From a checkpoint of a small transformer trained on Wikipedia: a variant of Muon for these matrices.
Each number is 500 + 50 x the weight over its row's rms, rounded and kept within 0 to 999. Layers, rows and columns count from 0. Numbers have three digits each. The size before them is the row's rms in percent of the matrix's.

# up: layer 9 MLP up, 2048x512, rms 0.209, rows 930-976, columns 192-255
# down: layer 9 MLP down (transposed), 2048x512, rms 0.0814, rows 930-975, columns 192-255
up930 100:642617609545497530437494446467448501493535508500547516411495523399474460501579525500471511441491511501519478502622509611477473521484560572520534537438563510552499504492489557472509586483509524
down930 102:533506525451477547463656526601533538545507439516506514572488557529505490444530453520536502448494480566573471485494524543505587543512459436456517488387398465538464519468474538509513480459483469
up931 099:491457542607512517428504498516519457511395588523533537486435507514564520563457499514515447620512387474449404480511504630508425467480555535457515484539519499474510487481474548597463499457493471
down931 097:516527434478484555561566546418520598504487461460536463549575384475460468498470547570492543360430510513472504434604482563504604500447543436510508534440501486377590430484517530451508499423436463
up932 097:456477524460471439500572391564537435420530608488477551409448548593471498404437534607456467484469377495530548499489484569505506459471417504512458544579464507560533516442414533520555443540569572
down932 097:447482503576514544507390573606565495496408468549456389594535465477538486485534561537480580507507616446485475424459509446443487547493481528508548478508533490461469393482576580500566572575532493
up933 102:510548496569471470518498461509523488509529463418511506528487444546525586507455574598526513459580526576520550343447551560568468514475468546485513529383470445601518517435515479493568466551592551
down933 105:482514510522454430523542539550463494511471545524561504542432512510543598495456526572550375486560356551573511463548460427441468444413542490484456522498565455541569591567520431459525503556461582
up934 095:601529508448479504495523534462544491430509455458523540475627483553497465464494664478526461508475449450456540520412523513513431401425521596517492596557446444570529366482516481502535448513500493
down934 091:417422519533460530546569500513524515487498529491488519490451550600486518414557375532519541461476490457541523489512405608527487543520559447552514455412431445498457563496519512510468586548480539
up935 096:478508454556445534469454527496438494518491520462487506532456468449597443485598501521468440472438532490547523441563428444452465555543568526565554470529514473558473528471513519447484510402590537
down935 094:498488476530579478458497542479556473505514483526484566534564489566599560462552546497486448472508483437544523532492435515493459505518487579422456548507476493502483529594506505500517511481497478
up936 103:455565546514572518545518440438472501540517502440477507514546490493462490505561478493447463434444576473487519470486450571437481520350471451506539441549404466517445431514515497472550505547483505
down936 098:545444542472472551455531463650504501456596462487531421551506474507575602520504521571527501565520486496465468495545582596564493534525610556456495502502509590470508465464539463552531547506426482
up937 094:444536480487524462424493447442517497500526434383478478524483453448458545542431465513535456478539509477576500531473459474550439426488503508399565576522441489527483450508557542487478429476465408
down937 094:534496573488496526512509544443559384523478560485439493481478451450396535487452468472569602466513524562491517464501441520433478498591518455593523507465426525508576506506476475470522436471435535
up938 101:468506427512509555512491498531474530483529495403456481445427469558469568511442503436496570433517565466518538469550510338439554460512523542493464507513454518562512437504457447400493516485476445
down938 104:471522503422523525556530500499522529520439575521517503525451543508450468480511430549500427500458502571426503493538452482504444515445460448576489460449577507516581510580556552499502499519624480
up939 099:468561495512464490516486542515571597481514423510553568551615518481460556558462481517344505477477483521522463562476509450406509449555572475477610406551507487466533451499475501549571510529495545
down939 099:425479481450452517539520553473598423431398526528517463408541514450573487493538508535554525509509479578501496515488578513535535524506483592476448504468491476489413515537506464538547509425521568
up940 100:602402482540509446499490432484513517445463450542500487509462548503468526464465485524484453532557489499452504543446414523513470465512464459547504538499439414533470520471506498435538479514512518
down940 101:425527618426570542520487479531482547602614530530396478531560474489485479604615472552475602446471531523439544519466434545532458630525445464484391386507548569466583550451500505499519517500535532
up941 102:524457475530521519433479607507473409393476565499505483467483488541389594464581573451453441478429445541475473461539445553464362516455524518498463505497520521525532515438474554532564442505506510
down941 101:485542530550461525485533491514449509433528490534554492468538510561495471515548486523458489502485506489429606547445550590583494553526360640500450492496551502486456453553537584489482492494423463
up942 105:527478538410512504491531463507494489431451512475536537419480541506544427451560510546541517501498486521477601488487547483596456529491485468549531500528478421507545456501458516530471539520464531
down942 102:563545523549457514535444381475552550497495498491455488593501426505495493547433506489532511444556455591490456587510423533480510486530574508554543588444491539491513491453507481434572571506531561
up943 100:559510516445547539491479446437574514453526507482518574519379501502525427517479518558434501560571524449425507445426399479544451461499544543480466485485504594614426533435498415506405611499466490
down943 099:448482476576472448485549512484509535457522542457474479468487514633582564502653512549576505421543537424536449538451555538485574482468437485458526502523540449486551460526511561493517481506463469
up944 100:458572551412533555494535527493443554574624478461512500437519515532387474547523506528412505512478485445510481547424546413499511451537497487539427497547530438449472535490521509467458408508498561
down944 096:516449522575460506570501541401513416483461503441496477521484541484583469452476495537521462532481598490538495495508502524498555423504493532527518444608529510519565499516520525490439569559535408
up945 099:492582516529519550497462498454666494448457469459505515514478560435504610417501497447541511525524653583465504549531547521474361539571413540441591479537409509463525429477456553573585517547521477
down945 102:490580473497432509562568548563575468610456517568537464435572525470407494481500578466453458496462497532490469464487434425480467547446591479494513517529437530492534482515563523569550505451496490
up946 102:537540496513357526457450432470457475561441476533520518503359567525542576539554445485536454566456608469504492526611462516516516416458532462552515547463557513602524490590565574562458485495407522
down946 102:431536578492529507420406476448488509489497517499470503407422507467519530550534514546479489492500506500550433448503656521454539459510578492469456581446523582526533581488518436450488467452510371
up947 102:493465525488477519491558679406467450481586482484480564464457548547602526544474478541484493560459520507477372489469506435493519573426479514499426464456483467486411530523474544625569488447544435
down947 105:497433550483446493525511472484570505519553510474377492511482535469360606530532528424544480510548476482542497550534516485441549436492583391457551561562541535525610475482516521571485470597506422
up948 092:455494434606506425548435510545514461508509540493560507559522500405539520492522480487511513472503571487510496490459487500361507458544482440523461491512467468509518520573397590515498480527473519
down948 106:537409590490392586459575472432506505502483500549441500534473474545580503536470503459433560522543479560359526518511527487565498510503516460503479531533494557503501523445655480480477494556516468
up949 099:433488542502464457455464537475441462404524490488517491500478563531456503469621467468508395483446512629556424359531559544482421455583513547511541462359558488460483542410460460489473509432585521
down949 097:466524445583459577468478509500593492569495405518468481483503498481494625486499530460529492489453523535499482484470413514483435482535529463414421516549553525502425502508566507527498452416525392
up950 104:490457546433504530468502527498443488547446520479478526509547391496455556407413499485542427583565490460478491609570523539544479461581521406547537476463488500414468435540515487566415473436500537
down950 109:551511529482461515422489506499543484452502498419553518413503479543458473448487588441479525436509499567488507526543501493462520464484516479526482501583464539580441537457465477544448503502449503
up951 100:631531526573412460471599471501533485563493522593511555470457498510458527541543521450449458456515500492457396504417583415488500445480552530379518430465530545574529402503509498583459421479509559
down951 100:583487443616469529484477513518509512452442489590575658460480513616457491562448549539462496489548568495487455471489414411529495522461529526542503425466481526599536536413499539481545536511504437
up952 100:560484486493402429524428468631444519596481602475471477453567578462431506481437545478406516547465535443554443567506474501479513453532503451519560463511531568538480511386564550529555426446495469
down952 102:536487419418454553554490488534462518498530491508562522375501510531573408524566471560402479566455496494487533471559508548500457588521504479522569394505434611515520540549480528601460456496462519
up953 100:537569435586602500445470509554397386532552498556412506547546461538498458488528423637398492444510512589489444494529383481605536465487558563546478546523490568507592518401590527534493458561558561
down953 101:461507448520532377528478487541505535423367485488537469414537482517500474530531395502468538487526496514496486426568469527537461460543544509485431523482488449480544506541548493624550472531479490
up954 092:470490511573606478428569464630522528445521439511500568507531479486517531428531493480462459536570495490479430436461524456613487507451543485582540541560517456436506470501507492447502448510535496
down954 095:444489508507548633496483538519420534421499462648528461530500469544546459540489485460510515480476577527461558492595397449494563533430628511555552496451556497487507496557383500579533551514558450
up955 104:464486604593449501422512453494435470492574481539512433449560463509506607438381551518603576550402462531500517492484470476547478425437511457543588482464541422499564456487472538425481524567524581
down955 107:413490395480491553507531525438466468498490550448498531494530500554554410464490533465593516473515634526530453557408510493523489516364475435457548478513551493604547509509508512448550481514422409
up956 099:519600442537489485428505548510545460468489500495423550507481464553526463593471579560497583463534502415483461548490546474366509541490496458542548508405545523482547394413570437551501525495512531
down956 097:496465601446569526444545531447579464498566476583520470557497491494610485502429475525507496538485455508517400523564508422572394477470524500499462563520416505503515514482544463515551513575486497
up957 101:468466502471475502511542549529491467409546415428517514410524613548551541538522546430496503549498515402528490505412516436460496392643554496559580541568518444466562534540497496560453444515426467
down957 098:459566432488493524436559530406379543605542460468355409531463515527516522434555454459538494520515529524516520519534512452527498397552394567530482413511458468435605526555473480554559473505517482
up958 106:469489558531463474440468509497600597458616476485550427445591477546480545462450470534458517555495479488568477533560499493532478443511487444501458501432566466620501493439515542564523498453539501
down958 106:485603494552542532504503537599517469529421454548480489504540499469445461563489495430479456539494434614540485517545552454479501491490556469455478467513486524451425514501481543509525486500625484
up959 102:619550549504434450482513523433485508424450468444534457424423462441570417429565469452417459451465485507467530465477421492500516447499510564560659519441487469592490520465450518505477520508483548
down959 099:447565570495611498599539587559554519524540514445572525480423544526550590524481509476559447553429457528483460500382430517564561467497489615499583485526435565526531549531462460517418521512496510
up960 101:472471587575536438537520564441587531573490448452539515484519504415476445482542449449502475435484530433468491520496484505460467506499500535517532574500518516465523532417435581607478491500619457
down960 101:532493532445507589422507496498504490520556495623435586500527481466477613519507519580543452494487542501515512486579560571451454470489474571452509626492518494406467391570439507481479500506458466
up961 105:597490475475496532493442420571504474508502467476533454475493579503517584569622516504430447515562643570492461572541526544569451542509555541529551584510446511445568501548505590532592479457519424
down961 104:403468410501455494533559540488596534438443481573501379527625503505502508467492433520501494456511610538476490488436411489493515450542415548516487546536531531513536486475529381506488518531468447
up962 096:579479594505509576455505414567575476533433503554375485551483483549513545506529551457507554506494555479449428495449437548532494519544494527504511533526568519499530470448577510494463438460442514
down962 101:506511522532565546508503554445457497512563400474566493618437485461445541540468574503541581539474486549419504386499453503551470505464531487401496513489410480509479516426485525509530561522585478
up963 098:506474496543433507540546551526466478533522435480546466481486393452577592550614523479476487447571485580503534482498509487484539448419565431425551475455543576461526524499501513574518506584487507
down963 098:500525436419546522501568519587489486462545518499534492529556548494489428550522428478577604555480519519509433605527467572533501510487467501449474428426521514442463456511556448481466551542461550
up964 101:551627452568465529497457528446513440557433553446482542523512514526492524470488497536512535552566524602528500541505473352450600548484567506602530490503519577426478532527465520554469601500471485
down964 095:392464564446581454556462520519449565465516446508384499492572441594524557524441550537459428507533456619471465543581405474520484475488594450401610544446492453468490484604501564454477510561538440
up965 101:475453528539543501526538442569509454377523426536495453518552498443462526532548513494518480374503575508438445481509511491610533439548502477463530543457474488521516493441467468481543519603454364
down965 105:510530452649555478483585476507466394461428526578588488440486505491468449542482527467583452429423473476508488545583539513503458582538452439573474496438505512438526476508571492498540483490500492
up966 101:486543545516434560387497457495524483478549483521409557522425500528513453571454548553512554516482463460488325504487480461496466477447449492505466452536531493515491498495448560504469481464507591
down966 103:495502337481494481652505504535473555476498548380557509460486506508507566511425484583536404512493530521490446540495612445488491550485593515529516504592440527437394558554523525493459457487488547
up967 106:561546464522557505472504495582404406504470553419510551601493522455548501464482478463486479440514505443529638564427632428545497462544522542500555534469478540435475412451551506428380463560553424
down967 117:470478396498517504525508626554462529419557481544592502501531559488399478515372493544560470347427559415562556506413556485482439484458482587566482425394421508418510403542551514444512481581547503
up968 100:429472526448518513514556396488594462485560496441526488517462534482550554569399530461505568504440532472536445466456418559498491475449463604492514556545610536464437500390516474474453501532486479
down968 099:641507494513563617553445574504482486531476442536515555482572567504543524515517567482510485538538496461579628553578541480402472460425508435448431454428521486581581559508507512552507470545434491
up969 097:502443516455490553476543541410470497547529579467485455578500475537524446483423438482541569509452504509437511487539409507566506527500492539506485519463466440584538444512448513537579513501438481
down969 095:502533495492540464501408523519520534554469470475501418479449547461460499567439474456549519557622499518497526604516563550539520564469538492498488429525464457479557433512601416420512434494447488
up970 095:525559548445456533465501566528501460406533574493551501466414481462505526518438590494513485396472480554472458445466497455515458513398467527470468441595476596494537548469570518569536570488409468
down970 096:569537472468503495544448421538509511551530523504436545463519455508465505493430491488589531565463405556496467556504534518483596508514588440536461502422458460472490438567466470512561462486541536
up971 109:637509461549437456472524475501440478423503460500571540537471533573494490488388438511462519468601524392520643540454588538539488546555489494536530457478511550415454474542561509506465556560506459
down971 120:474489514521490503472482473519515497476430428538585532501526510493471466482590540623561582630491599512498556418404450501476495492568592578478546514414495429489474440575539442522457504468532531
up972 100:515551494526485408516480440456543594490469500579463510530486487461526468488518498559519498450501570577506426522506475509513549462561459489486451552553480571383499476566467478407540527451483488
down972 093:583486489491515506561535518470578514561500493520601496476576508500505485543429553549519481448540514460493510463451437480524418553516554450505532471472554518436442462499494434548504393498514527
up973 090:475563549506501457566511493496555511553509494444381488364436512511504422557480382425538514404539468489511363548477595573508466518560453439536569500485495585501440487614499414521557471558533533
down973 087:511470605586457434506562482528503499451483454645536488492499599381438582472525494588464434569420502445561524537569508513524510413475497534517581522484489461546487564488498506565486512420464500
up974 102:510561451532586515499509408400561482542555524513589542555479458445524484532375416533551540490564477451525455432543496507488522541577412618471398486453497519533543446561467473616469504445571457
down974 101:593493451508463446452485573503498503505556486485453498484442505551577404463516531538566544487442456560446402536513487508529476493514507322568449478472493478484530465451535500490518592575465527
up975 108:573491459525513522478486509538467423450547542453611505551534582439453493540518600500475451397429514394628509430545509499445542418505532482584472519436584520485519508447508580541465604504487491
down975 119:505525541441518576534473552456481453484431500534536509474491537478484472441570587412446445393501536406539513440457526548578580445453548468505560408429513543448570621435481494516482494517499543
up976 098:489438524622436545517488559471469542487551485490470535479470541494520530422472546422514561494536545533494480494527488484390530546536519521428475498470534527518551641488533491460503406489474469